{"d_model": 512, "n_head": 4, "head_dim": 128, "norm_place": "pre", "rope_base": 10000.0, "qk_norm": false, "attn_scale": 0.0884, "parallel_block": false, "init_std_qkv": 0.0187, "init_std_up": 0.0187, "lr": 0.00794, "lr_mult_down": 0.7, "lr_head": 0.00567, "schedule": "cos", "seq_len": 1024}
Each number is 500 + 40 x the weight over its row's rms, rounded and kept within 0 to 999. Layers, rows and columns count from 0. Numbers have three digits each. The size before them is the row's rms in percent of the matrix's.

# layer 7 attention key, 512x512, rms 0.0745, rows 223-255, columns 128-191
096:424549476504532492485474497521455475578475585525471477483504537548465533511510550556463503546499482574397515564457540510438575447476559452522451462509471478475511476523477554494507484531511511
089:500432512539476459533442492477494539485442551483466497465530497448501499498522520541540501520505478476583533555449555505463467470419494549542531543501531545451518551530484479453439562523524534
090:471527467527500489572547425561496541514483490517460395508506508399493563523478559497499492543510515493519471488535450505473488441509519494538544552487428469368498471433415442514496516482491465
087:595512527550561514519473473517565493499576402472474509517470499490455558507447530501507470498508483574379441513431437463438475555512525397496475512564459513416514555421519535502519512537555489
093:570546499602459512483488490523513502487552512481487515494510444584506521434458465495470447513504555497438527422478572425493479587455539510543477593499525578522520529502544496448541562473514491
089:531551538446466527524502505545542512562524515542437487540485480450526560474455517529484490394526524572505481471472485471528503492409436546406488507378486478531545537507489493479611509511531458
087:462460470485461520517426543537504441444426438497513522517553509512453518469559526430523468495507505451502569483467542564567530490464421557533494481426580457533541481505558486489497495547520464
102:469579470499497545460579480482525517463551523524516539452475482526541508501493486551513488495509509517555564473534513475550515447433509546511494540599545450554533489485528485485515455458448541
086:531467428484449540493516532568506429541506430501490483559477481491547475493525498544459483481513472531355464456484536547514492422487534478483502501600516565516535513427536537523498477596449552
091:629549543523494519472474513479468504516583504565519479498473516510514457518519436513500502525467513522480526573473553485502409592539517557509532520470471562543530505504512410533549524472529452
089:562455530481557507472452557522532508507565532519489450521491466508491438414463468507494442500442530439510476550517449579537492495498465477446456532560533503520469470477539480476480492437484504
090:525592474491493506504511485549464494570509413427459462445568435483464477503442534427442521558526540537462538538460466448490510502528502569397534458483518532424423573483527484477457540507481531
091:500511543510510502524476504501566463499494500527575539501512493568503507478501524465551521514459538448520441506481510500506477418516472553415522417474505544466422502428452499436520497444425566
094:494507478544554511481546575448490506493490512566452433481525535526480425460523559536538503542487561510494504442500574450496482598501504492489521521481435530473540478514485537418531576526402522
097:484473511517502454514580575497481574453523519529461510561472555477433462459451436513469532406443523482544474513462472463510452420445492556560434515559534559453494553522552475476479469558531553
090:486561386478518569478511536511481487533481500492521537547489551531552547589501498476494494456546443454526449456569375537451430495464507515483518562549538500503432508467478413505442527563520413
094:476478510547544521473502504500477493449540526513452591407475496473432484502582519359575489488544413471522492469487463538475519488540559464537562548485478498589547490526481475540492467495524555
087:509550487391495388501514459511409467506575522530486458449531524547479499511448532508514559458550563468539471469536445517479484481530522555519515561426440487527506521465578393499480465483516503
091:528519511411521529558565562458491469531435551432479483402534483364566487517442485503509449477511490493519437482556485499477465545495487532493560594420443552532515512495540477509498461440553464
089:497453524500488462484500493475448472490480450575478547473556463511519462467488466450508562546449439444493560544460502502481565474531464567515481495486470487473534552536557449493473493516491496
096:530477467453553542475522540448539507539415502451512481406501486471527519487472534491474525463451501507433480514402424516564517499534503500474473489478456515468470500559516522564454524481522454
093:502455495496501525445491509474490482460543482488556594502447464531497472425464468498556484438570532497568519487522498510486523536529477481520484544521459529486509504414453557440574505447499540
092:469451516536426444459473533532514503476469510498575582480511483493521487532501445499461525499472411579498522448476542464551524504462515487459477500518512533539497536537603441508516529470451522
088:458445559545535479506452464503496444493467482442537485494437524492455490524530494521487514522518547551465494564449432498445478548486479495505516445499521509509488527511539506520468535445540544
086:497537554533497423552537488511494467464484511418511501532596482520434493486530510484543549540478560529551471491514500493399463477426451553408487542474518531500479508545502460481443517562510484
093:574532538455502491490534502501457471478564519536571513468451479546489453501439473503549478465528482521463501483512523452495477350466457462542487464530449468390473502526494467476488527515497482
086:523511593503408487478483532503490575466527494613544521486469534493464434529538537545530542515488473574481454474522423463498501476503516490510495452518494503511534443434436491454531524481496556
098:535510526536548522493436521542532534445514471506481461533539515497554479469516509492480559555533478449475486490571490520499506518505509408534499513520528484601460573571464468537485514497533584
091:503483427447420451485482460502540608480506468543510542582461530483494419517435479548513484438484469481493410434449535505450564496472562504516483491518493509455472447471514539446530584498463468
090:563435441476477517426525498489482465465564471470524444503513547452484522590548514552531527479494502528501551528523429535545492520516448538471466522503450400451471528491483478399482444463499539
089:474463521592587417545562432485439554449461469485534471448459490464548476479535490471505552541483527493564471504542474531430506530491461527455498565533530446497538497476552476553516504564470485
094:521517540536533501499511472496464503443464572490478473509455537458487518457438505523496519472501578476525479474527542485484483471456485506460495497442524478487476445520470458482479465474546467
097:461475513579489525476504485493446484515524400607563497451468491532516474544443547460527480528501511477510437486447503591430529490492425498562479522515494497529516547454525523570443520514546494
# layer 7 attention query, 512x512, rms 0.0728, rows 224-255, columns 128-191
092:592542479484460510506542501492482449514515491536463505503482553547505463433499547513491518499496391506381523489552464523518492538533535478486457530460519482472455551380521453467529453464497502
091:537449511499507522578540538481435348546496570427544493526438584488487500445481525508535542485522480511463529521512560506478548510536477543545439510538473506475489504476415530470486463441460476
094:474465456433537507513475471509478495465481531515467540569542456521511508442512484537523461486438498477552516536465573399517496490541517546511604491407439558546505538538486594448453490484503514
090:457523510462595455483455555499544508555491510574491501520435593473460520558495528527556500539526450482551563515545470482544572499571507547459574473448508530459481507552532456519480489464477530
092:502489513438583516502491468402521508498508553476434463438459476544530518449459474456454455542503504457570451570550475486493403477477507475517503529516524454550508471490519504494506483498514549
093:528498586568498573463476533450478538621546490517484537505488510471543490463513475481555485526506521489522511472560505554425493524509547531511443461481476477526470489485522439516539499568496494
078:508430504471435405530439493526462444398488525470477555578465518492520532503532502459491508468498494489583449466566446501480498490518536478442552472436610556468458406514565476431509527522475464
088:494502477540452418526532462500536498415517518490527516487534449504462540518523520501515542471468526486537536558584500531528532488483499518476488511534500422509494431522456493504543533445470477
094:489509450476528587490521525563469530470497460534577497544436466572479417490473490427552491514501492515573452470517523500471477538510507469434489525518578506449480481553478530468425490503532465
092:416490497476540464502537473552498456510508513462483550487486504510442426483495493456462540539477559493521471576479508484484505476485467506531530471467467500506546444477453504552513540564427478
090:485508452496480513492495572501521546508557517495485549482473576456469424475557503533562489425501479464538474494511563495534520545515435488522426585453471453455570520550538538509498527426490498
092:514487480429463436461502579502531531531512496475482556501529557519500488504493490475502463490523487499486436421443432450487555573467480459546430489515515499494475532519507418502488493467597461
095:514493501504479497459486505537456500522547515576432454524460523473492486543505507433504467495497452491501467474466502468443551474538549475545439475495496496424505565536410492451578534550535451
095:522496478530540506559434443490491476546452494562429519497500490512551510471539485466448513504543499499510514444521512502429594479495475510537478497497557447570528511527497462511552494502462406
091:559517434466477504451574492477453455478491553521540583475465480495520527603533489496523500536440540492482475428483608520540505555451594525518522484510486514451535492555514503537486500468489519
094:504488527451507529494486569416514509534516541488499531478488502491491477482475468445477543506536488477455522524512552543484450499516522438474425543521462487554463473467483536497551509445518488
090:506516486463436525481519566432523445491491537463505482557470482508636469575485509530504571465519539471532438491471425469501489493517503477473428434516505443507603512477463553511513586423497533
093:560550490485567488538536451500595523446524524454523491510467512570568505426458522531553541449466525516491551565479480429533484533421486460509489428518493462477520437509515560502474552502499493
093:509494565509429515501425536474532557484478535535506467479461493458519572539505483481532516539518522483543462521462574478546569566576481494494530526413518578491521545526476495473525531485488455
093:565558513457460524568528484454481471521579514476505462532572488492492459491523488521523517553524428572491544540513517476473463599475527445465438539491527521535541554470452566441498474546468542
096:441463540510478466466524534543552522455477530519487457481561522539478462472505533479520533504450505489523470484503503460483451531488510451549507514472523464443460500601534443573537445507516489
092:457464554489485477571523521455440474438558418496429498578456503526562536502513517476479449469480485484492468486477506526469547454542472519521526487476457488494448434527473427500465536453539483
093:472526569511479482452455540504473571540476505457488492473500468478531428430461525485535487526484526513513547437543510499507519535525416533460470471390486448424507503473486548516532550576433564
089:547470546437505539463489496457462593503520488542499521446479523497516563537481491445415448506487527420478436508501459495551572414506510468553521479496466474543487455583511550481452505500436553
095:511480487570492468442537510434580475489521484473513441457531522487453507514519560476482525458541514506524527488530544479554527477460537481488514468437506591451530553415509512474511480541510479
091:468544455504545509416481471510519525505472534491472550537493472452493495490518501502483437435464540573552561440513598530502505511433529512542486526442517457485413562475521507461490501551477439
099:500449422476508495494498479447493431507484502493480544522526454525476521533495368483500527458407545420539503472435518543459479461464478597444444411458542446544581429498505450479534514495514489
093:482576527518562488462489468548444555501449470497544527545496522479526502439467495559497483497528488552479466475467549533479455555487453442604560499471505499545519425520536452540491487453504628
097:457508519462519493479458505479523515533553453453460497480508519504481463445534527465424497457481474465555466530464477437494463539418531565526475485482535455430523515541496494457413502506534503
090:471537456531492541522490570419553476541479463535461549468482569553504476540554542522520469545500526468551588503537573540547510524497527447500551523464457489509516510492516462498493533445528456
090:424531529484539509557493508468532544509438410495438419464481449556583509459513495488535495570432435486432415507443487427555502498541601451500488517458469407504561536474523533505501523532456432
096:531391470530424485496504495495576518479554460488459522507558485462447509431518499496564467471501525529531473491499501527502539541443506468548471588542545480426489514455480491473520472448502516
# layer 7 attention value, 512x512, rms 0.106, rows 128-202, columns 128-191
096:470564480494490468552492554485502466452472470490526532566472505545455531499475473472461474496497540496476522463469497471493484515489571492467497479479532477507416424513495475528535508519473455
094:577484508472441575527565450490474548484573515494438493555506525468439491511488478535437504435530495520459548534482460476503451463508541517533488504503497559541561571487529480472509442529481529
101:484469436493524492509520512505540457518482533521563525465487560452528469544466515498498482485491464506442496486472538533504501507489512487483562462591481476505468495463456540520505593566501534
093:554566482464452511483535480565553519473507503480464484489506527561501501551497526482406497533494470485503470476403531543502607552468562509472515448513447476519389516477483463511460502494525442
098:451511414514498529510475477492498450611456448441503517547461490533496481539564557483467536525510486427485463462452472447527491421466515469517512440509536524520498487460522442529439453535476488
095:496549544534445527457490504556529483456438454516432445553487483506470491461532449484468468544508537433529562562462513507543492447417456521523541445579539512525503560525489510557497474490445483
100:573493535452492476527514538482557528486554423438573493502504518565510502455554473451509576454540544531484531609548469411434542553584475482566501487523494428478478510541530610578514447441464493
095:469476491513482385484460470509563543542552569482482502502461502525446546466539457544503521532563458523504437496498474493480487510488512503443477521513559466569522567502571436493457520477442509
097:492493461507499568475471576516538465484552502483510496439459402465492456474503498543512504514450509512495478465559408551522478426473473507483417447459539579545452528534570489483518492460487458
093:456454513473504555486499405479454522460531553523433507508458525601443471426524534506486503549486450526490506511565420497553474464519508564512483445475553484545488441488582484545509578511568493
100:510566516495472530508447515475550504540545569448564499499563452592517522518519432559523510546482474457492523512479505543527563470451486557461496477557462480522538467535515542459457566487449461
095:472495465523544558533469506502494510535540489478563518417558461522458491520518490497533517522538484488439462535490603569496496516576497470423510478489488570420450539462473502505544502458613570
089:527536500522483495484483512509539478545527527513566474513443456569459468452534478459494503537463463470536565498447512502537470576486532496503460565524489534528488515472531443554474453506445529
097:461543438541481545497507485511460452514531418461537528497516414457470479430458534507486507463562494584513532436521508547495470475455550503570462563579478550546554570465487529499464534520565506
093:431497486561504508500440542493533529528507464441549484488521536538532424466491529534569494495493542520525503481532503508477511553473473611473519442540482392472533525537592523460433511389460492
096:513495560584482476534511518481489493478544486472549509496532511485540476502478406510466452463521565550601466445496550486523517500430520416454451474532524454472560518520508489507495500445519549
091:543487476494502519471478558464509419525505558495507375485478558479452473577456456567494487483569484462472475500532540544504504539557541473479432491514522484572439460500507492504447562542458457
096:510491456491480518524517437496537478496533496555500499501497549529513502426489495510461495528497497588501497515502623435455475484478443541578555513472506447493524486509410488540474446452491508
093:524528565547507523425545470462474495440538547484479470505517457455468507489417421476491466487526519510535479514471528412567504524543426568501544460485489427363457503487511502493483459511501533
099:545545583518448450438450393534580450490496566471512554461482533526548500514490438486494486533550501475511479499579519534477500479464461512468481496520568464447411531522525542482464522472498477
094:540545446436450466515474473487526578434481493426558528451567475573504511519484460439521496527488533536475448396503527532462464551575464434549457562465554543505497552535474530527478523454488479
098:485475497469536514497528486468530448473476494501507523530535477530474496467539473494510516465587530561555535500551516504525478511440556559522556584484527506489567473461462525473507506448462508
099:450450585445460510537511470501438472499566508449530485515488517544435575498518460477440461533415500498543489459574542471453586495528569562478505454474519444516462570492570457504554467437504457
092:441479512531496525525513585475613456467517473485514514541541487447580442447434473509451481479503527503507494487419485462562521439496506630505509446479477455440439470504485518511541465518455492
099:492565581502545477461531507456480472524505521480431492477516510433493570537546429475515490507456522528522476536503525520434501523515418471487543506515566492522461499485524520437490519484490446
102:474492414514581487511573552522505462524512486536445474581513416426527450527549440495598563484527474478543491466475558548511544529449514564542512554493518528519479495450476440528515496448519489
098:463535539441452463486490504497490507469529516485534450466482497495504506521550569516418498499501502547519530515528530458517512475501500549436485587491482480534452554508542519569518468519596447
095:481557496467508444508506568498476498502557450530465524569507522560485534461457499492497541429458423564499522512431438443582536426436566512434452458542505464531470536497535454445464504471570492
101:523459487513491533572479498455493539585603476461559504470436499499443465517503534532514438472551428474579528467547447474560461514483454485507519481580468479549419551463507468473475516427469533
095:542472525495539490466454449508597480570468491506549522507558495488465533485525500475530482564502471509499459472508545451489432465426534405484386617459508483518516471502502517481520518520511551
100:497490461484478441491590448504489537556464479489524489535482470465508585411444497455498469524503571522464507520518518525468444519417539427498457526525491501519465491581504497565524522575486466
093:518506487468474455516544494425482482587391539528542518553486487497549446470413524559556530403503448468509503515529514524514471530467535442529527522501548555459475459583447494513487522481543470
095:490482481458555497504532488542530564604465539497521467529502492550498453490493467529449530458493488431447535488448519478538575473382484495490459452513514511500545506579452513444473498553416464
093:476504492447492487466511464457540443485443508544514487522567537448453485502482533506573506502546445538494491527434510450467451441464546604545499537508564454435469519418511464490499485514491483
101:411493472419569440557476643417471490430462518509533514514464584465517480467479593505493517504517595540565435598463531434485447523439531479575495521528531458479521484536442504547456423526428479
098:502446548540522568504537519464555489498503474550461499474520506489508490458511507423521483543583534543443574520541553536497504432462482437456526477483535470549563518520506480554469410440454485
094:449531489543468522481473501483481547459517484474490476526477450530488515529529468445512487542477454504519529479435478496533445491492473484493523550486518582452477403491471540433517522439461570
101:502483438512516474525468502509467458520473474483407488512580451428566484432556393524448446488496468488578557524546486518451556534498514590448513546515433512526574440561468535454473487463499551
100:498575512520530484569536535487450512542519444574521580494463562489460454504441469478517561507470492580477491543510479510550483555533498533502496445458536589464520559509529477513508476527461492
095:481521491505520551506438514479516479558485490497509539501436497508529519486495513535445538544441472426446472520512498503465499465559534450531432565562501505486553550497533563454457575499500495
092:528439535482526453511581496611523508463527541479474560467526497477575456469522520494501514512503492588506536491451521492573499544471494529439565452523495527533523497494457501514432474514554497
098:486518525552485422484547447506501461519577493424508451576449507530535499428473453532520506508533499438489569527478461494523512463500506576485510495483470511473500545559504472534463511519518470
102:474504487524454497542616520560518439511522483481488521477470534468493502460470475476524486467504523528496455561457511482479428465533504518525458445513548552514504452491464529489482499557470526
098:517554458478444520491517453527547536514542439523443490552432554515543490487500498507500476485444442474408482563494438482525508484522512579426517462490496545440444517503532550478528552517457460
099:484493498510448534532489437470411505477484461390499447561448456482495479499531466544518568538539500574468465526464508503521529539530472494479479524534490534500482544533499501542448570473511464
099:468390492521517461453482531565492530480577466517498551499509566437478458480507496500498519518564500531573495460525505503522494486493528511435513549522514453538472440466498510496525475489479485
096:512509442572493521533498531466401521577411475489542457498534498518467536560455540482465448493507488495479497554464473534521483482499552532563491560512510438534548585475543489579470479577443512
096:501425442528492495525509477497492488492547466495510537464510595501594442490443540524552536411494469434559483466502456494496549477452575526465518494506466481486549469466496495447475527505516540
098:441479494488492486499492502530476506572530538452511577520530523534495488470434545583553496474583550488560489513544516502580529472491394478460540564560506489577494548488507452557569439536481468
098:433452507544504480528497510467510484438485539507448439599551573531451472492393533450513462493517527440524511539453543515598526514522491550554492540480497513431578460471492447524466482478438502
098:482506510478537542493467607473546552453552593462488483526549520462469521451509456518543515523498561530504509454519482479476450487502465497476485487499453515506520516565489472556431526530451418
101:504474532478436509494508545469570458518516521508463526488489447503460502505590461512542508515513509549580453514462502495490574455483450513580469478440474504467527492497460556565549516456475430
098:479619526535628555450592508535543438532479491569499426494459542431543521474422540568552543482478402464515432509444521515494493458496499482521472442528569516482479520475546522477495460492505449
097:510485471458516493488528575498491464516496523461480517544456488435549640395527485471474513479586476493453484495442450529485533531498506570472517494448468487528455455465527587484486473496563445
099:513451501486503414510414551445568616548490486501546429437604549527528575490564470433442408432477483522491573553483463541465504593414567511540505532493491496504570498509554538504484511502483433
105:535481464408493538540522530480398463528533540556492438503489459476564454503521516478522495481486505519515477512479520586515498471496607482526575509478560436548494459481484495493510475605535450
097:492502511484500515458516471512444480530489576532485509557469481528453479487457512523522531513501454507515477513435517498587519478466542513523532450503473525511464518511449499479566466495483498
107:510459535525466464484492513530448518487482478562482488578451468456496544531523535482472479499593433525488505548482538495517522511547520481502506457455469458497475514512533502458490489505498473
095:460457511485628467469596495558525485520505472553421487573577521463546446479485478441517480470496569454526446519542527499518534535506522530494531445463469499477494475534415516470538487495493457
094:499524449541444543514572480504491495516433464549494443563451496541480464489518491463519545446474508502529485514539550506489442541543519489457485536496524516446468459501503522538467534440514548
104:426471443517517496488463516485516497464490477461435512473563512487398565496478441500470517418498499494487470517466507543535502582486505580458520501499588495534449474467468556584467487521441462
092:482518460492493518481525474465440480497433531504516463527552550488454489434487485427546469508555545485499505494517547492530561499573478521404477476458551547394585445524519550483464478447548492
103:443451506520476463506497505467507536468459520507469433546526571493585449472515486479549428515552501512563568549545533445516509475468510489466539449432472505509548468564548503491487468477459508
097:544427590468496488481525460483597431449453470544500446463469455480527508551435496498495471551497471512482539481433429492483483503456505543543541544411425499460539502508539461494565534482603563
097:490479468541507505538506554528524504475434483473473481567435447470576465527505454518473520494431490483548527467495523539489501515511497432508523496491470500467457517497546543510567562563455506
098:476495490499524487519522521488480492495591478498487532602448435471401497476478470455455490542481465469524495489522540584529513508489451531492482509464499448440511570549464569552512529527482441
100:549514505533536502531533461534467501466501522502529485489446521462535548532475558506457540493463447470485491481438553567558480523515525499486525536437554483451589513494512511537441521492499507
099:478535505479516433511478433485574510499498529478505390498468506519469512538465462418477492518498525537592521468523507488474521502428496439486439481468484517484495592586524479552473536541520585
100:572482533492531439484487434463536558472528472512469528522523469514476548525532517567502476496460498548490509441380527467501488496467457551432534543481485474471527481477476426475523549551502529
096:526495483487542521500508518545510433493522550481567582400591473427484435568507452475525457469494509489448546510570518488534506529530531534498515479579575475516544530543492523449478503474523504
096:485478481417504465478484479481571415511537485547455468497506544472565496510477522510473485497557585515513479441450454536445569471446519483489545519456552568509542509425482495535536628471533515
099:488529523512506457473453430495472516475535542445474499482501433508565518464572476538456468534515562477522489507483550534478599482497472491492558593486566512504547494488588560530436488447497503
097:444480544585639489471500499511526517438505501586515518485457510470453477521433545483502495481445563487518513523530522486559499491598439485573460447518446513436516498534501441471476464490492550
096:498548491450577510500499469484515443443492498517464478472477433523462573563572417530492580498470535500515503492507547528453514483501529526515507508485438506482440451542529504484510490529521397
100:544499507492434533452551405516491526457545488478531489475498469494497471485528538490508468474504454550551544443577526459498469536552429544496448480577448512505450441562484525519470520469595396
# layer 7 attention output (transposed), 512x512, rms 0.0978, rows 128-201, columns 128-191
101:473518470450503478515513526490504545476519466494480500563480559478423562459467535487485452487551558580473500513531444478480447464537521511453493507526526458510448449564499507583507501542493418
096:540511527441487533473577525453474562484508477523440486520457509405505452482479505495482527500509486496460506525549448534493416411466418474520440534499481521465476527447462443458508489511540472
107:493422468481523470549520530528608517539475520532537497494489466515528532527493527421430476397471514498488497481493485551498488485488442509459541474528548559534546508503510491435500516491528506
098:546542457483435538529492427513467420503486508438527518466516603532517489522521489445463514530498533494482489518454557541543499505527556492508504476521490500596473582508460483538489493522529475
104:434508478486484514492484479546476544510471568396511526559524533495514480544532510448517515512451496523503482457446445460471470405500479468543506469486586523497486529525462504499490439562433458
098:474510542473563525501486489506545528522471434473466546544483452486497536477490511406512529484531474513510534562500498507502513501433499543480451514507519540476439499569496499443540469503450530
103:589482450459514466516484447444523465588505447465517476513544539454508471555512453499465503557503557568498475538569450494483537488563457464579473536503561458535450501500482500498518506490529485
099:460522506553498449533522499480505519536528543456518503487483457425470538488466469475535509542506420576547467520563516520429444492474574568511514485550531500506521532475499507467462517460520541
094:472516500597567468524465489552545458511547528579511490417416460504486531478551438519506532561429508527499477527515448520524476516456534457469413501454458521555444505520536534522486486474507480
093:505542522512534572468488519514465537444497547578470445519500515523563441534487509479563570496568479439507455522534516487521505458536508504534591454474537513507462477535567485453529471486546482
104:516540588541477539462510498513531448539491520449483481584550518532460543495551436479495497564525531457447549512467453543456549482518449585524519501535442464519487513514539489505454522515503511
096:506499513489549524539465467494544470510490522454538505419488436477493522478551550561466495495484525539448506498499523532514501542548552521420513551454545546539478510479436484552504521489567470
089:501538540549560456523543515443514533535506442457497536454516500495497458517519491474464533532521523495529563534501505481484506585487539452489466544512574481530496458489464488510478424486466547
098:485538523522495549529526462522544495466565545417517440483442456474523494444513529534480497465618474521513427498490572562474491431482519524548516514482503573505543498426509454496479484500503470
096:469539543544533531518456577469493485465439454480506456551490508532551441521493518498485499498491449552524473475544423525519486513521437496491556533541484400532469509519562568496441493389452499
097:506468576510514481508501461506474499465551513482526480510480495541543600534497487604460474480514509529569471474522541518471543513448506498390493614499540476490478485459528525509533552491491491
094:514512519535495501526529537504464484519553530546540521496495565487549480527454457548486531502525496450468511528450571461491480500524453462504499476488418477479554460511543466529416579505446489
097:506431453514489481540496499497436482472527499556545572504560529537464576421471522504521517502418520492431484495456579458521574447438512514529487539518479473539535460475470493551498539406529533
095:586486505492485570473548447466464544495507524485491505516533406495481519448483480504440454456523558515563506449502485382528492497504454477465536522445470481455492522488476533478473430459568480
101:523502551472446472458543454464586463497503495430494525424451540499546493471484448564471513460492458502521441431532531556466440476512475427499523470525542501452480435542497569511529493484499470
095:496530491445502471518500438469497552470492513483522460491526457500449473509489493462528476483477466542444429451506537519473466515512557473567473561445505440468540569498538533545456510494519514
098:494540490452486498445455524479479465478485475476610568475498526489476501485507461510495544542554563571518489473534520540516444524474517499536508547489538467522499485461530506547510476478528538
102:416537565494480490549580429447454529502521521463459508437476456494483430575527507439556501554433466549483506472487552474508589502503542492483493488440537520469513584524454557538474474531506523
094:451473465503547407523489494489520592458598463487540463517491444526474443476444491501381462501497500499508509476491560554485458402460512590477495458438516462521471473490490446474462528470477403
104:557532552482525464433531507482549533500481501543458577510493494478461555475564515471459481482533511481586446498523466467470534467509466506462508407449520426531450546483518522442514480551487452
103:459456476453501504515534481520541461504504493503509533511529479497484478527610510471518550493566438514547481453546513569513551487498506493555448523422496472503476462509465486502502479507513511
099:451490573460393461509475549436511494446518529467520418462505581526475528482466553510468425507528479568521450532517486476525540517437487518450512531471441507488514531524512437452470490510589480
097:477500467480498518528430534526516480528449484509521528514515486615500522509514498533531478479503382541509525488403464449517510447481534407532511422504460488496448506434478457501535489472485524
097:578521490519487554576520531484537518521573514417520521514489476527440461604529520549502498479532473413555487522538518515533522471508538486545483503632499522541473482533441587505524493429470515
098:472475552594466592462429424510546515540535524420504477508557519500516561518543459513547459496551474558481472517459461489583462480495587442531475535472556487526514552519518535538527464589498530
103:508494477524527494460519434452478529525452465503523478522469444450458503407468533452525485542495497480466488520434511431492487561530499460503522490457467507512458484495553483497445524569461463
094:487519538446486489510481499483473469555468526572497551555502545489473543480476548519581490507535516559447543507449527464545518476485516503534508536565502472498535502523487524494478555492486486
098:500499488438555445480520498491543588542548534518513476563556541494470457491510458575446519458509524485517539523438553568508493456412532536467495510472471485586576487503510585459474472487379493
098:447563535525541478500481495488516559466485516468528487546530525464502438492489602502558513567587470504581525552419516463483486437499527502593570498512458508507482523484505527506525462577517522
102:458577484491472470510489505429479565425580528600602459515435544417488432412508524558514529476433487539512522551520531494491480551515510545519485483461495519500525446496491548489504493501426527
098:506479538502475539520496529525532503534497457540516456534563476516432477551524449489528470576557550591472492581503483435532531423500493481490482484452507494503525576536561486525475462518471539
094:480498538483495583451461485520477479473438517455480555528581517545466568413601519477504395525553444471472518508469416486522462476522501544508468515418505522463508544555561479491470524506506499
102:473430446514537483546459418469536486486495490486460526461494438494571552496597501452491457483530467486545515506631519472513514470470432526550490462542499489548496487567465477490404541452532538
106:476533517489559492509499524521409560474534488497535530479526543507413499440492561494535539537452487609452568467476527476516479503528499484503545479449481507479540490471530510537502498510464476
100:486448499536511536522435491513542426538463448412481474403435505486515478475516451450469528514440465459524512538526511497494457548582427481537540573493513519502474534481498525482530544470466547
095:563462424512495510505485561482522455502482488455538514517543526566513503483536525463541519519542459548498453546457473477495477536463474491457511475518520566513453608516534501499541504498461518
104:459491596535523394493536465519539470450492523510542477508432559560596519480570525532462562509521504449455518541534469511487500515477474557495494535477483545523434483450529512466465461521506456
104:537560533481446487542587470469564513513552555531490537500497483520498479447470420469502519474509484508536526496432476468476447484565448515495463461498458540524546490479530492543537531523454518
101:481487503621490508462461505484460549436533501519467507515541547491480497529510510445462451474470529460508475585533451519543418514565530506453482465503498559462462480557589551517526569451498496
100:477487491551456478534462470458501486449473471540538491574503460483497577491497520503448474549500498477490412533464540545527586436554521519530521562598517546482569523526544476545458554477469464
104:460498513520531402439499524472501541463500478433503506513562549567531462505479493469529517461481456543518473414469507556528455495488408487437533515514499494558510493476482539499502508455517465
099:490496563517509537515529537507463488494468510466536453470466485531471502546462473470425520521471485561495514495472511489466478410485551515505470519543571500469553497521536511507456539537488538
100:551467491476459511508517478503481501507548546512484546554472546519578495568442515555424513461499545443458482476467547536540549472494478500428521493479530509600524526360476449473512517553517505
100:429497471457519464457517514523477498545537520502540575442503504500461420545502557545498420503499581479533486517534494459534477475482478468488477504494542519485456493465482477521569499538482491
099:461500501496500484519526521442521522464532542556490521553571555492469464432435567415503485477522592461546505528486515584448549460545541492547441533464476495477562514515488523548466506437549527
100:567512456481509527470431533460550495451572538535492515429429419465477498456534485504537506546462554544502517474484511486489534486447418543504563492481494549519539496593500515458446563537448466
104:510477523460597533511465487509569487470466541568486540461444438487501511486496526527490479507509452528536454575522517499439498463543452510559537486482446497481513458519555503460547523489480503
100:464542534535496533460450525470545535526560470485466401536507536475464480486526507501497524498490446530471476549512581502523429561513536530513452506467523462557428562478524522470507520485487464
099:592558505425449454500463565541545488541526498485461466512555483526462566534571503558434489502536475480447426492521416492538490480501506456492494473466492472585489473462472482443482463553513474
099:438430549513480495483513500445475504509457477527540498477523531501529539561552495442523398490492461478515528545427486512445488582457580539548533487472476543478532488484490457454531464489483553
107:487513492477493427503496541519431495509504494512505386491532470457527469521522497491517478528420513530499478534471569565482498444450569503543541477472557513451548536536438476442522470552491548
095:446482431488529569417551528497516516480490539530491448488461496564482498534506514542507486491461452496566492490499564483512477488549548522535440462509450498536419565481481520474610544535518443
110:423452544533460431508483464588512505468472511526493454510502529523483506522514544535454520511559508533529508557537462482557519499531582506483519473499548475451517522500508475503534496466508474
097:447485457505582528444528505505546493531606521621445481516616446490550480444553483521469487481541509559469467444511532487567537514521465553495474423458475514479538443516531462540510541461426485
095:475551478546499574471486489441506508475463538544486481476455500500492509489431524430545507512544503504484468579526506442534450529567511462498530473520523525578487437510524518519510514469492484
106:475470511555500502530471578405548488515512548530469520485591510478442548584519447562478485489552465526488499464485520549548476552479500535522443467533550494516484496513485517589477477529413440
090:464491411458516504459550503476453500541476489573527512481505527498591526491537446488593528462481464451495484510507491549505590466489477564446524460488517513434536512527543500529502476477500465
106:451522549537419468521394471486483476493511466482492487503489543504533486480531473490544496503517512500492490501525541478471499529451464499449463427446512530510533483577519538482454475498498533
099:539525542475534472502513537427490538518435471507457482569521497499547513469482468553460463523471461484482533453432545528471497498486491529519522491457552497478493538558500576472538486458571534
101:444520499484513499532450522463555474555501475368492519537539540506491560503504484533538468481491550539523511452488559515485495532501469499513450505469478563516432484550509522539581538520497444
102:517526489524507500489477518495531532496553534543516534480444434510448455449476555465489532598543516513475506397562513553533400469506536422509459548502507489499516507511513455481507611481481458
100:575507486437557529471585525519550534497518537529482471541497545454529486439507550454476495435424442427397479536588528508504480526503474462468535452454533443438540542517425499577429468504497528
100:498513454538454585556505398434521457472527480522462464498520455464542503554471518474459494545500515504590467564495462497512494551507462464505474515434493492580599489547565496526419473470496501
102:572473522471605471498510521517482516466495443513451487504449412482554499507433495463521489490479530504464488486445484472479497527448567574505453511484518440509529495515521471506526476510539485
096:502554522533481494504490472456529494573518493526469495507468517424562522498497505587514477477468465470461585448476519496553569551467428490511593517526488512462501501494478532479539525491499491
099:460520456403475490495502515534505531521468447448470505490464531483549512487446554479436518537610491492474451453477498562472413454453521422505557519424515469530536473466498487560513595477522511
100:439509527495475436515434509457558435547455460491471521597521434526502557511497537520503476487530509512492410527443458518500514529520442453479586581493576537497482563522556496535499526537536526
102:477519525516452448458537439475510499493576478529454534484498546494517495530510559465513475498415550489503477504480552500512493561514483531558520481441488506423524530499509457427528377482421586
099:506542560536561541487541536480509523522480530485536502464516511507429579440488507457540499530514480604493513509517458558463522583491539499489463441528506480541494483500478477552536466486503422